python train.py --d_model=128 --attn_scale=0.125 --lr=0.00738 --beta1=0.95 --decay_shape="linear" --seq_len=512 --z_loss=1e-05
Each number is 128 + 24 x the weight over its row's rms, rounded and kept within 0 to 255. Layers, rows and columns count from 0. Numbers have three digits each. The size before them is the row's rms in percent of the matrix's.

# up: layer 2 MLP up, 512x128, rms 0.309, rows 258-357, columns 64-127
# down: layer 2 MLP down (transposed), 512x128, rms 0.275, rows 258-357, columns 64-127
up258 113:154133115093140149160124118153086167099112094150146105133100088160135149169113129118100110152110129100119108189150066118086177073140133091126097108150136152118136140124170149092146113142159177
down258 113:193134141123131128117153111155116135105101140132147101129087062125136082131085112148129115157142116078164134164149145127080138102113092096150150164140124140117163141126176107110151125136114116
up259 097:151101082172116112158138123116166111100138141114102134146127112142119112125122172106090111123099095079134137140160159120146138152122165116138165124175123179116097106146155172119106149096118105
down259 102:142119111148181177115137124154143058116104133118135110116159108122139131095080155125120115102138113108143159108148152102095141156148158125148166066136151144119158107069101121142138151121128163
up260 115:166120107140077137117112093108142133130186124095144124170117112160144162158134110096151123056179112137163103125149142120110099103087128120155154099140156175132121109134124118168129112112116131
down260 111:113131160141102138106146130130093163147153168145108148141157130139159124117157097126126095121135101091144145157133176140129171137138120170103114133199076126121074123119128100155110107105083122
up261 096:163134137105105140133073115136122096077098175154110119084146128085143175126123108091085128159100132135131119122158080136158083122131099146135152110103150137138146111154147100122112083124140173
down261 094:131157130148079146131133120126110135086024120137099100139129123122100103147144128111116110149105081077169161158133161148105145125156124127095108137126107097115099112090126138152191100112111126
up262 104:124119135172140131125124115139171107117157121148168139170147122116128135131145114076097130159128115185134108113130118105107122131184093104153110116117095147145174101163146109144125116091154163
down262 104:115138125165122128109156114096161115136113124126154114055118161145115174107159091144103140132116123141135117138100116138139125124166132120136151123115132166154145122156076088117081120087167114
up263 096:132118143068148113126109149106101165089188119119133139103135095118151136085120108125100102107154134155142104130157102138156151110147169138135143109150148160106133115119142139097129103121129135
down263 110:133152142119128139153124150090175168104114119117175142092107120140174138098115124123148145117092117162111160146140109111159136081143137130150162133096097149130134076093124116068150140171146131
up264 095:105093143174078101126173167112116108135160152161129154170117152126152155157147159131109167151121122150125115147124158171095131121129113105127119084132124115129140140149121155112126082116115105
down264 088:177157132104143092136115119167109151128090105158147164117142133101125107106151092135114100091131139119147159124055088101162137125116141109133125122121117153124135138113140114163121167146160103
up265 112:103121149116102120116154140129112165140124121135149125159116149147109122086169128108118106145146119180103119083132118082108117135121111135105128149161136141089159140115175097092131129127174143
down265 107:097084143142141104132155112133106144120140114140105140105127135131125170133102152151108124138132111068102146135130147157111087132162103096102143052182136107089132130137125139128143062106114163
up266 106:119132122129144115149131114125114106145131160083134103158095139138165155141089110157135119132135140130097174101130179124119096090126067120148135170138137149106104129097119137136129117137085119
down266 111:133130142142125128138152113168091127089103137101130165133100133125164138105107111103128112134130091147075115151124129149168172106149129125187117173113068146112138128114102166123108124130124154
up267 097:111154110162087130163146137159171109076121119104129138135140120131173127128102127114132110119165154139123161152146139136159122147110152126143128125131143099166110189112102119159128139168136114
down267 102:121186105149153151133157142160117130094135152112149160119116117091127101084066102103120114122125161163158125120108112150127142166135143125110126109083150140141135142130076141102086099095112143
up268 098:123103132121098100126113109123136162139075161154119148130121124154189102125124111166116158103154158153119150098165105139114116126157125144164092109138126156108177155108140087121149152107138167
down268 096:106100157151126138110140101086141135116138105111147154124129135159125146139133144171142095147096121157142189131130106124153131081166130177147092110153119087101155079105138094129145107108124108
up269 102:135117152122126149126122146051151150177152163108118122104135094127118137124141076121113113129090142098123153155114147142174162154124108082090105109143132145138154139119093150111141122154121146
down269 105:153160160135113089112119081107126157167158128105136133171145104128176140136142103089124102137134079065114118156112167132092113103141116146121112103112135135114101151110157105151132136131123123
up270 092:141145130169124092125124147114093162131100142080107132143106116112100107139151144112099179128078151139117103097136106118178156134135142109108113086131149096146113139132100143168152188150115111
down270 105:115078102159153137111190092138150141143130132113176110160118124106111083119127139059114137119142130109135090106135108131175125124147129127142115139124127131150120101144096144153120122140131135
up271 091:091113146092141135157118099131151143136120172131131102130132143190146152090104126180133115145116179109173168119084109137137082181143143121094148131136158116146146124133147120120126066182122076
down271 093:130148161139115119133137133136145134110109145119081171122139091099105113134110103076144140121136137108111126164103126146105089155117129103091103099153120106144097132098164128125123139158098098
up272 105:164150115140109095141142121123142111164059174144128126144139160120142161120116125156158141104132142092074116084076116129099154157118150133133083061146121155162133152115116141144139120081154108
down272 099:171122114129109140098082093136082124109118118090152160110103129135141166147127120113110144121086098158152150148131140116125119162100143095104153140099133120164163128138128154164114106137120123
up273 097:109092135130053137128114142144112138092110143127123155127128123101143129123117162132141120102141095147120155136110121145144102152091140087135141121129159140128146157113146109124092120118111117
down273 093:045143092145131139095168146152133107138122107114124131110088146171132137124132105145113124097121119167117138111157167124107132108119124100128143174118166162149131188145174158139100097145135150
up274 101:130103128175130135105138149144099130084155107119131103090160116164156150140131169124103132132149090168149177134173114150068079127131129171164150116157126186164125138111127082134142114153132149
down274 096:082093143122148150134124164120115114145091146142139157110096132115129105138121072132107154128127139126131117148083154143177109109106133120066114137128074126115102164119148107094116141115126100
up275 096:113153148138136151090118096109161143171155125149090127147068117084118114081141113132126134141141146164123151117163099106134117132129121122106137111181181121114084104143124147085122145116176109
down275 102:146132156126150085092109083073129167118123127122127133123132164130142101131154137152147121122138102144113121131137137089133135116128119103149116139145121143115098110130101115101103152140141154
up276 105:133118080139124127134119176165086156165111124141152114164122099127128132190121110137095141119126130111085134158112116101110142116124152075115112154174119167117144071136134130134097135141131123
down276 114:117143177150173132149143151139137129148159122120117136157096090131113137161130157116116160142117136145137131134080130153144135138088085108129165146115118125119107076137134116102140145089129145
up277 095:112087144146108130085117151133139095123142213120109146084134133112123108145141173158129156078118151141140102153155134092151084143110119127124149102172137155124147132128140121170120152174115144
down277 106:106146124115145172136113151136166153107133142119065152141133170126137148161090146129149107154129152084124113147138118156119101154177151120154131118143129119080111167145129109159177125173127143
up278 084:133100102122072138155133154138134114165151149153148107139190123124127135139118131135164171138142061131119172142113113090106130134134099142104115135133132121114140178108121117119138124127122121
down278 103:137073130136156144158152111116138125150121111108148136143148115142079153139123152135146131115160055143126145109144140072087114103093146129167082156104133107106096156118104119143142134138159115
up279 090:136138130127135130083143123147086143138132132092123065144074154151149095127117121152140150111140148124130143121127126100107104125119102108111121124170174161143150141119147130112105134135125127
down279 106:123165153119183127173134132118139125143106164122138165088141137099117113112145131159141124164131129132115153114121129106096104146113144133186111140111151146143120139106102166113142132149145107
up280 097:181155123135131100124096140116131187152095128112156139162115127121124137120121128134141124110115167144137124145150138154086187114134128106109077131069136123164127117104135139148162141151131121
down280 089:141157112152107083103072156173112168116063125131113123145151142157127127106145120148137138141120103134114104165131126115130158132120101169117134156110173131101109138127108143152118089171142114
up281 105:133150175188124132136139147137125122104160149101122116138173136113111206124121178104104107106122127128103107126085150168113098131136123146115158138112141101141119139112137125182108134134132143
down281 099:099152106128088131113091128142139108130122080114121130111131120120156142134116082134171141127144149100102167149112130102157108185154164113106097073132136131158140098096147082135101118099132154
up282 109:107129130107163094129149135093119181119113115147146162174087086112146120112120145132076161139139148091146141109125146179120098124143135126174122103126154112156161107150148152104179103142123160
down282 104:123123122131131117127157127136130143142145104193139112155128145123119133110128127144110101175134104090094158146120163123130138116141141158188114153151142158140137141094161120133126131122155165
up283 101:133137122110158166133127112097101154109138100089151109155091127150151148137168134143126138137153162136096121110153135159119116144095114152137093101132114119094145155147158147116132082166151131
down283 099:106128140128100155113144085130116141112130089124122122049089122091076094134128122157112158140151141144109107125113109132114110115098108129142128123120095077116130158125116118168144131118125115
up284 101:117117094167110137107131073148101091112147112134136108101141123108125140138138190125142139148137110090147123091135169168133122160118143119097159104150179109121128130177131176127083156132129082
down284 109:113076161144093141126104154154105144161103105166137071133126096116120119120105139149103107168114127093103106111143114162083132145118151108169152098151144157108148141137124121131110119110139168
up285 112:137143140166125146155121145119107091127145111106119123154117134138131093104138139111125134151130117123123088159131134122096103152143155159171107116142131159110140119113147139133127128099131099
down285 102:135166124138101105129166137168146171099092120127139164137112143127136175145125111079100162126128122117156123146124131125128134125132121107142100123127141108121130156162086103147100140116140123
up286 102:119123111131151192124128150111095169136147118103107165121146087136157127103129124048110082117159122116139165108114108121118116124154102124102133137115142161172156127111125170122110166099131133
down286 093:106112127134099116146110117123157093123121147124170141124148140096107155162133128135154127113101166182147099130160170151141132143114131152155124100106155110087141186117123146139144070157189124
up287 112:110107094107097114156117067160150088136103089099111088094165143131126126120144139124113139125094176151155145086145181119159104136157126150107147117094093119114141096138149123137163110166107143
down287 125:109119111131121143083096064156075121148094128113129113086177132130122116135064147114125098120107187113176120112152145158117124112147139089123124128122103159120153100145092124134143125159145113
up288 100:110120140109132115081160143168169122136132180098147109086144078095157155121120114123118116123102139089153129102138118134110109116087126137148133146099141167128164080137121133090142094092121152
down288 100:139147157187124152107153121118158113162116114113120123120126133119139105074147128121121117119105164163141075129100147127148118096101163078102108095145098136138114135101115105130114148125146130
up289 100:158102118137181121127143125145112118196109136103130175113151107152139127132147139136095149148137116132151134128126130102109141152145115137108112144143082118128101117140082106120132142141089126
down289 096:141137138132100075140107124148146124098131107142131170194163091089136158128123122150132099123120117128133118117113125144084124077122124114129130141141182126117137105141159138129128124107132146
up290 089:137138180185109124157127136102146159135137155108143104141111106099134119121115097133126119088110166116116117133125151168133159148137103106104154128160127110154155099122099138204137111136146159
down290 091:147105132144113127134106134142126119107173122141162112120126139132133111145141070073166132125154154097085132117144106142109132185110143143109107118156162120122112091089156101112140107155069126
up291 089:117118105147155130133097162113117151102109143102146110148114118137100145096130123104123139117125182113089101093139132137089109156124146092119119124165141119095121153130114166119109108121084117
down291 097:084080192099161124124164102113151144122136132153156105137114106126130149094092121136113156136098149129125130124162101113115136158116127094168109146091112123151082137183108146135101161116101096
up292 097:099141157137085133093132092107152113141145122135137103114136135113154131129069148144152129154183139118111137143169100124109110126121131124138104130128122132151097107085098115154159165144128128
down292 115:099113168126152159112117114146138073123123130107081094103070148121155109155166140127119143131148189188141114072155102117128136141149136113095143121147136129131107092109109144146111164164150096
up293 096:127161106117139129105125163105099148147102121098155106113134112123097147125133137129109179140127148099133111119154094109114130155115119098119131154145148129112118081121112140116139119139115166
down293 107:107110143141093143124092123155143127129137098038128103141153122120140144138107150138098124144130141091161094161126102104102113142130106104127147122151136118098134065136132144146132098075155148
up294 110:158139123171130130106156124133155095123176134114119114147110126112076127089133151109129104132136067102129134155143151109167102139123123097115124115154126118089102138188140169183118167115121110
down294 122:147124141121142135105110137111151114084131146143142127155107115121109090095117171088094099127144160128136116134111149126152160152068154158114124096140122101110132135132122124147139186100086087
up295 095:071121153112114122081125125120180154155112118097082127138133126123191125117147117175158146144129193125168164130128156102117121145145100142147131146131184182125142113098156122109155131145118159
down295 079:131144108178123140144135158107127130174155124152113155119154163147169180163133116093133111120186122139113127124162154136130125183161147108122121138151109122134094111142147108129099114121169099
up296 115:154112137147117117154130124105142143156094160136125106117137155120139109109072132124120143116125120152099114080091148103126139153166134090091125145117092111180140109119109136107098129153104119
down296 099:108135144154105114118088099126119132133135159082148132144106087130174146139133124109134134131158150136113123147108127162103108111139138147097130127140108118191117124115082119119120105125107112
up297 098:122102163119112141112104125108123049143124107166160132131135141148152140163124134119135137106150096148177143141137127163122069135118135108140149108158174097146144115143117098142107190149116098
down297 102:134151135142124118127093111150114099126156080149142103136152122174126108153124137157157182104080098140118156103123108160131081150128171137137120129113129130080127155104106134125093148181109143
up298 096:160090119147156140115072101133118124149143150130126131153118111150080135138150174155128076122119104093135138087122155150094127173107167143149097082194120128111157119138072149140125100143117127
down298 088:167143115091121108149115127167106155185129109104171104085151124113151130135092084149182125101140150147079121160134153129089144125145145110138170122087146160133118132097099141085146108130123105
up299 112:148117140144107118126132105195123099135104143107086144164109135157173144099125099084130109121123098157107140101101143144113121125079142165148149145147153125127116141089163077158148106097135142
down299 098:156144137126136143109118174151124154135119117136148154126089154133120147099121059117196148137158145136124133132101124151126104136173146139091106104122124141168103147101122156125111148120173166
up300 095:144114109121117125124146107125177103131142117156114165105130104110164185127129166153137099148133137109134160149100168130118139118114101143146156170109126167111171121083099126112124128119090145
down300 092:133148139156127074138159193144111127108085151123116110128130163179155100107116137118155158120126120110117104152110121181133113143126144112110147108138108115130158135125104151113084098127156084
up301 094:131084102150104128096100102120105047106174152136140114161144108113123104120123162159157158105095175123189114130105152126141139123090140137171134093088139175140124145144132099157133128127146164
down301 101:152121120112148135102136151102106118106157119136121145153116182101144168115123118127135134150107141176121122141102131086160154170137131172126082145108133116104101131112131124128102156120141087
up302 102:132103148135124159132111117125122113114125129159148105127161097107141086146139086161149089100074125147136097131121127095079087125123108141162127151121117085133133134130144114098162131086127106
down302 090:132174082118158088111144163146118143135118140127106098121117143120164132132112160158107129144118132128136121131156098140113156126129123178085122086097118179106135125112131166145123138140124121
up303 091:123130091104110166088132135172144158119099138113140098092099138145153126088114195113151097095126113115154150113144128114149111137098117093102163120098087133059099164122106110119141124138105166
down303 092:148116090127107136119088131095087132129136121147142142121109168143135138120137086138083164140101115134126134174143118116117149106096140136140092170156155167121089120145148132081147156193156097
up304 108:163148163135169105133102141128136132107161137146146131089147158114113125164120119133107147152142181093115161163144110148110146141125154124126133114152097110152125097148102161115151161131126083
down304 100:118152136100072138122123145092107121120165135128079114166142178107167130149131124114095100106158147136086140158178152128135119107112105157122136128136154092127124107126107081147095110119159116
up305 090:153085127173120158078118153134146148092103157094145118144122102103124180116150150165135143140121104111129126089135123149154118149162142115174144085151145125127154084127156150167145100097140170
down305 111:143112143160110140116127115128132117107172121168104173131158089085113129096180129100124121122138123092094121118167110098157131142147138131117149102123101102127066129145146122092160111144140140
up306 093:136110087099150147143158117145099152150111097152086136140131117119151145129171124116112106118175087111182154151131132137109148141143138130114147160130146124144132150134156182125174098073126137
down306 106:153120099107142110072129123066120116100125169131133126134094129114143137138108086148110149141128107105171110084111138102185134139182114149126180080106149135134127125143154156115131136106154176
up307 100:102157139096112105142163127123092110089122077129165169114142160119141133156095112175127113139156135147134163122122181150127118122109057113135166111135138121123099141135163154146134100131150113
down307 089:133152122127130121099110129132120090142159143115183123165167129128155094096128133131108125113142126131069130118148122079167122117147169131089145095140092168160112094112151107145105126127116124
up308 097:155137170130145124127144114160136131147117144142084150124141104153176155162134142069095081113128113102127138147181151155138110095128067140148156158106101119124124090136114147112143112087150175
down308 093:142087127144173101147083136111167143151137122121115123145126103085135160122091132160169122087112166129119114138115193115109112135128144122103095103148136108168110125151123143143125163094138110
up309 099:127127117166134100143137111137140120162145129104113176104091148148133109151156165127156103125152111120160115149117164119094155127145151170135112110108149158144107126140129172158135134125128112
down309 097:095109136153088117151146133130114159169115147144138137104167130093154165165119125105068118151130085108137160093093105088128113114133159095108142126128166086139120155100130111124129109136120106
up310 098:135099174068092169114108095112143143132129112091151163148128147096142176107125153094127080131126146118134162144109176120123147138146177147110120126130135119165175129124105132126092106162136086
down310 109:172143146065090168160134123109072112109088123123131149125125134121139109184157151151136119114125133135114139151116123118142100134108101122140084135134148151144167128112120137128114115148139092
up311 101:100120117095116143157102145163128135156121108136133141124089116141135161067136145136145118123153145100076185173114140099148120104126119155084127141118120091120104175154147134139127152168158113
down311 095:126162111135153166142169105131137133114167150128125088116146115119127109120128140178136128103098086084120143084112108137130139138122156154167148098097130168138134054151095127114088101116133169
up312 101:133145149158145116145138138129130144087120098071150099089121088128114116098171152127111123120167126159150081129176120132149131133128070102121120140103123107105158151144143153119136107136161118
down312 094:113137093153144137130118151119118171135100117113139100155116147124130146167147116120139119125151132139147118133119179131143109180142071145078087113118128110148107117088111140104088124106145185
up313 100:126135131175145104137139130065113155145144131168135153127174111143109160139113157156150175180150087148105135116113128099078071149119122121127119119145096142168118173130136168101176142095144112
down313 101:100123151086146139168155125083146148100130119091149151133112120132085136100098127115147131111145087146148153116132117077089121154104134110146115144084125111097136127146143074162141143147094083
up314 110:123132156134126146127116145137123186090112109149152107126109114114105143096115127138125129137133117106094176115102125113122133145102086125116149135143154158157118112142076188117121131107084067
down314 098:107147088112084139083108104147154138188144089138144157144103120106103106139108090134175118102109110143117118110129128123135125131142135136119105122133116119136113112098150141134087113128157162
up315 106:199154128148126105117111155180107142170154186110162107132139147154122130110104119129140129110143135132111108073128119136104154153094145113101159118110132148144131147116153112159176099093156162
down315 104:068159123175105149128112132100148125129115139103093156119152105138110160138126068167151142143169125150138133133091125100119112159154119100123100138132145122152130141129109133088135188137113150
up316 093:162132094129119125104125093125099123132134149120122137125084141140167113141121083134117101105126134169128145092100135125127084171146105095134128136159074112148093127131135108154105111156082212
down316 103:119126094144135126159115113129138148119110151135183123058143075185127160145118149122127147141150111118119091154143086159124119127107157121157085142100110162127123177175141128127165116112134139
up317 107:144090100139112132115128087135106110147112104137127117101134124120119145103083148108159129129139126127145127130134159107176093194164075135121128110077150127117145156118144146178154126144136142
down317 108:101098114122143164079142137168107120152145099165124135104101088110108127137144148136150153149100115112122130119140107107148114157131082128132103089147154129131147141131136165120123142145105134
up318 094:130152146081116153131130131106129149095139126121147123139157125084129117142108119144117130162126090155110154068097147157129095113096170105116162142128126182107160122135153129132103109168118127
down318 094:143135151132152084115141114130133112080087126150123157160135131123177156106137131147162122100140160123141111135113146149132111129124118111108116161129111170134091131166151112100122120153156119
up319 112:098153147076150140108098105161126092138099103117093081118131133135146130182107116138115142110080153137153127148096105080092141114137121086177109119137052127124132133150159139094119099130120141
down319 111:137085062110143154118150132126165087137132109156106146146131069093125119118106130125112124136174136082086123116155123167096097133110131065155095130094134118159158097133121163152164130113128146
up320 094:124122131158132125161117100158118123191113127130116144129105150151105093121114118160123112144085126129087142141111115108111143139135135165133127155139083120107126124130115145126098143096138172
down320 090:123161120107155090110108079122119115109118138105147110117110118124161167151152135140138147098128149130136112130117108162123152146121101130095150205112122112147157126087109110134145144107148103
up321 091:157105118134140184166176117116138128134134104150071110138113106153127101190114132111147165091161113120109125097115111085102138113167120092102130153118146126149098130140095141130109155109099132
down321 099:137096133167141137102125118141160139098142084076097156106147115114183102172108173131139180132158134054102115100132147089103141096155154144127090116133137110114139108153122139132087126109139130
up322 095:123128167110157141127136131142109091072164087148098117128133122113092116143109130139112165155132141108109139136150117140162078124152076159152139103098069122119139141171171147178107136171101111
down322 120:122152183087151142153150127110141100060150134118128138128122109115112099110116142101127147121134153146123125089162130158128172127093106133157134134096168111114126144138138143188168113157109143
up323 104:129139146092138101187124121102154115119186157128107089128169133102151137142105140113114144134113100100147138084120123167096122128148122100115142140121106119107157153133126153138144164146154092
down323 107:117127113104127134108132130114123158120115147140072123149116105159136122106100112138159124089125135156119105137114089124117101059104107151064090143156132127151124113158133150056142108107132129
up324 106:139131113104122143134166101136108110116144127151126110157117145126175127118115109137106115108093161125119116080134158153126159138168121139155143128164111158100128107164151154104139126131147153
down324 106:141136138141177146135152122110119128152138110127137153138099123136159119128132106171075066064114136125138144144137124116157123104099099083138102136153122124135115131080132092118134117109139103
up325 088:117095118127090150108112090162113136118144125109153130170149109165105114158137111156071152107140114086157073120128187138124146116105128101124145098137127107121140137142125112102145138128093123
down325 080:120114126113130125082151122153137087111151144149118119144129144111136165132125169150160073141143154135102145105157081128127121103125093138138126126136134109068107126135110112131143099103139114
up326 106:123127139111090117137092142196119094121116119121138105087101136127125142133109144131122097137125121134084143110076093133140148144079117173106112086065150122115132169142169113099133134169186108
down326 099:163164121124108140132110140093092189153136112112126155143174136128081130137149121133152110082123113143090140116130175169119114141135141144125114164128138101120163175107168149107109177082135157
up327 101:081112157145178130140118133135145127165140077140165091159125140165135116089167123108128144176128152141140154141098149142123136102134121122093083150136136141132103096164148153094099120135109131
down327 093:106164119157124118091108179115152080113121153116096121127114081121075134111157129129129144146171141155107110139114144095126169086140104181103104143147167125113121158121145064119146112158126126
up328 096:130102130145131125106148106133128109152120110135108160094165106121175110162119113105128083154135087114180144134116160142117142156138123125126100142137140092118141155130090169114132114151110054
down328 097:147089111148105095121108144171131118139102169139110123125099155158109109148086103105157124111150115157114096156118096093141137134132142162148129138173135134122116119110109122132123138071161130
up329 096:132142150153079127153149108128160166125098128129109158110115127100085112192132118142124142121066138140136096130102148124122169123139135090127085114139110134121128148127120126126143156178111126
down329 099:144128154129117158147115147147104115107148151129153108140122121131134077104120138102162114107105133158126155094133153133097083132154133094129134097121114114115149134133138156149115099120105175
up330 087:104147135107146133123144126131126154139122122114078112162138112141122156110094133133115086121140145114109123120120131085086109137073160116114125150171094125164133199115146125088131128104105161
down330 092:139120141179069102147122121094091154155099140131139165081162145077098121116118151115128164084128108088122146110109123152113130122121117137165126116117109154095141170135123118109137118085102155
up331 089:124117093150110087151138121139130127123098120112142123133107123111158123125125134120141128130138138110136149078132147109143113136137097104091111102132147145129139194081110130165172135103070116
down331 086:136133170139136118074128138129117126113139085151080128107109136144125117118178108100160122135142098100120125137111147181161137152099122136120088117155068076128111128103090121103076102121166127
up332 106:110106129057068142171106165142128138114165137140116128096110139195133144134135108161113153128147143139130114160190144136131132103119134106113123140121125127087148170142122122112162087172125158
down332 107:110192110131110129104108140128138136110169095172098148167171102155145121134118103115129146090121106134123126131109156105110107116151136078092134126173145128125140121139119114096074080109098126
up333 091:103165126161152139138142148149132102158123121091131154095104114139104142158151155131125115147185116113165156105098149156068150151143160148116118121143087124130148144101130149154136138148112121
down333 093:134107091163127141134132148136125154132115123102129115164108117130105112129100117107099109146128106123103109139125130131104129149105107143141085144092110111134159157166141158136118183152129125
up334 109:140122091120110138074148127145091144068161136067133160126172093116120132132169149088079122132092128136128148142125124167120138140177158158160140123144139144117112164133137107130108133163099111
down334 103:154176092132130140124115116122128163125113137054132101115110148149100127136158123125116162156138127125111114150141099115139168179106155136120106125139140114179204132089127110095111144145171110
up335 098:103151132149113121128130158140129109126141160089148127125149126100086122104095157128147129103129136123111165138149128116140114130145158145102127151123138178110097125089175160156113159090138126
down335 088:143130082140141129118125130127145124167086153101157164107094149110113113128137098161079140112093165111146104132127160163159110111116152150132108169107159165131125161138122127131103144169114144
up336 095:129116171129169108121139121136149165113115154094138107076120113135140181128130138110096128071148158137154147126133160081168142085120132142079097131121174148142129112108120133128132130102088140
down336 103:102173118113128095125137108146107108091131130110143142125091087155120106114145079152128182111148188099142105169141102157103139125119138119145146161125098136099134167156131149137119161124137116
up337 094:091160136130100088143106162147202090115136126114133096158115147157138173093108135158102101161138168109121130124140169158149124142148136104124124102125145131135131115153112174091150104102152091
down337 113:128150113146185150129139081128070144138144103132148145124108076103120098113162138107155082107147169142130096115130128149111105097069096119096133166110140124121147089119126186120121133181113123
up338 101:132115161132122120105154147149106136132165110104124109113105133144109134157141122137113065137122128144097170186172186111115117139123105132104150128130127135176184133140133148144146166152104120
down338 094:124101131134144110101084124112108174130174145119121117139112140116117106121089107157144144126094128144116085114148138098099121106092094150116119133150134130128129143163127147155131065147140138
up339 094:102141127141118130095168081148094125140080159111151099120104140180150105179114125106132086131139072119142146112136151185121178130115125094135117130110146109138088119115148131111137172145146100
down339 107:119153173118182098171088097122146124129130161110156131110100127133151123148124154142100138093068101109139100110087135119096118135127129144107048157118149140125098094084101136110153128142118140
up340 075:121109117130127123139127115112140130100173118128129150124063114163145125135112125107140137122113139131132102092161103130188125064115116124137132126104148121125135150116129143150181101122102134
down340 097:139125147120135123159181136064110107112130145155139136078128088105128114146101132106113150133115129102118108111171085141179122143131145144119158116118155146109108117143086131124163115156133139
up341 101:100114149148107151167165132123069175125097136116137153130142149120154123110105146124185142130116105116127111085100171121116087119136082146147094052160101152147073102111137116151099127145138109
down341 106:150116111093125133140072141157102135118128101124123140086150161082132110138116151143148142127165114150142118150107158132178130095116115137134106132146111182168119163101118178075092155111115102
up342 100:132147121079139127128159136168135139116140117111128122121117174167127101123108138134109129153083150104141158176164137150106148084105102145147145163085131189122147114170181172139148157151158141
down342 106:164103116104118117096107138118162131157111121158168131173165145126118079088096090182120146130130121147159186130141161155097118113115133105104144179138125154115133161106125135155169117121099120
up343 110:159127157108135134131112165132130143126185102109133142103127153157124145097139127151129143147121151126094164119143110101117109103142174106112140095142162099160141161116118172116119179129102156
down343 099:112127141098104129098106143113125109145111086151139132124135150127130124114152114146161131106099098086137134150130102126145106090131158116123140085134112081067147117134143109126150111084139129
up344 097:116152122152113135145115132149112108158164095119143118096129111149096089146096138165133117117132097123150134170148074130088160103152130131157153120145111132133107066157149121104103120183121146
down344 106:106131129119157075112145116138098117156120132129089098125113116119072092153140131138131135144146151141107179112116120131122101124127113128122141137135130103118152120100161137112099137150120128
up345 103:074158122156138124158144138119145142113110162127150167093158137144123141098078154111103105142105129133136133101095114115165151143117097121152132118082172094122108125141049117132110126096126123
down345 097:164150132154127136149107134106143103162078130145104147123116148126162140065120119130120129169167156127134128124081138122110119124144115128130094090144112127124114147117119128102147138073123105
up346 102:098097099112117105141138130124130163040126114079148101123176103121125130142049139136119101114151138117145146159082162116114152114143146131127142101118146124123146147130123153128168124113125097
down346 098:139176129160096130116117149126098149150122160116104123114168087148125130137088156148102168123143084104139147095100142140140142128144155114099125088133103085103084120133142114082118114156102106
up347 104:158117132080092124129163084137126121119135102151147141141115139131091148133116138151151114172118147121135114153143152120120113145138116160137159134119128150139179064161166117177156148135096172
down347 112:140106133120146120121138118142143152121157087144149143109105128147120142118131127152091124136102157126132136128098138199111138144110116177148152179093107108127128121161086112138143144148093137
up348 103:097139154102137122138108106148123144162065108120094108110117113129128193139137128138095127171126131115160068086142119148133136187142142106103097129098106115141091110130143134095130143105156177
down348 107:100148136124113102110125143154090139136119172120128115149148175132110120108124149154061145127126076113102149122134086171094122145096124151164161160115154135158146127116152096116072153142119085
up349 100:149106107119169121155096141097159106128109145132135133106112110095155134109101139132126204128094126100097106119160141141103120104172117131101121080127116166131144143116172103113116115122130109
down349 094:132125114197155098096163198139133175137089169119132115116126146148127149158144114121156151113090097142108147149140168119106148141134126192079130110095156119142147100130138107151112139101115106
up350 108:110129143141142130127122100083127120113165156136074146110116140137152127118105143131157133169123124129138106107135090153119086139192116131153174102120169116092121163173101104165160113126134176
down350 101:117118076138100176154115133152174141164116078129132139144184179179117133108137112126088117132133098115129103165103152162144148147118140083145144132108143110116147097118117135122116095114135104
up351 100:114181153134113118167135110155139114096107121108108122082169124138117120121123117129102130113133133095119147172124104100105140112091133129115149092101088150108124123170123174076119158099118142
down351 105:105134128089138134155128154175102119111145106121133123156116122172134112138135111098141124149131122189168100155166101156157101121172125131130102112166125154105134125096166111107151132094149089
up352 102:185119092126140126129108125125145165105109149079112095152139131140162147174101116100137167109133136188085114105126178165123105152169146104149097116114140114151138143129084126145132153112114135
down352 098:102127130108142121127170158109150104133119129127071154143110142107141109165154125110155138126077133156119122137081094108160161083077104126093139148142154128125095113124143104123180150129084155
up353 105:079113109166124123128110148170103069105124112137137164135186108127114114130076119131140082152116148122117129099118096085121187125168166140133150139127088156115124143124164112121137120140131118
down353 113:098144147102113121138155137162094122099110143116095177117133129107145098098141139112140135082098135128132123133129099113184143115116156134098155121156101139122131093127139139083136105158137117
up354 096:118148153097131159104141093143147112119109125138146109118096119113154069138114168135126117120120136119122099128123105138150120171112131129143163095114127116127087116133137109133128158141150149
down354 084:086143104155113145127119170071106144137129103124142113172160096146158128111093103150117123120137124127134167135113186135116107094114088186125120105203094148142112138105127078128108106117137114
up355 099:148112119207116103120133172154132126155128120093141084138100144149102166146095118137111105116132145118117147106092114163134078184105104150102163085130116110151131117154107110125192128155105127
down355 102:068135124145115125154093150128111122121092101139140144091111124078138121148145108185131135149173153122085154160119168147149103136112142130143161176126082110117145128140119167096114139122142102
up356 095:110095131106113150126092133118151159104142126114165130096119114108129156113130146079103061158131111131125097151162109143116121150168143125150154139127102101113100122091097123072161142140134123
down356 114:091152107122151110154133152120135146157166146104111127169152058161130130158174123141144087135166140159121085126143169116133120094183128120128115118126110125133091113114159139110170150094127147
up357 108:160145196117093133132077109192124118169141114146087103159123121130156147115139107113107143146115098139140097116143098145134124117142087095122090131125138118160105153122147142143102109091158165
down357 114:073145115112114144106149141138101132126093128131122133138111125145149099115111149080149142102142127156161123142135120146120129155101164119109079124167136117117121126153091137113158104162104141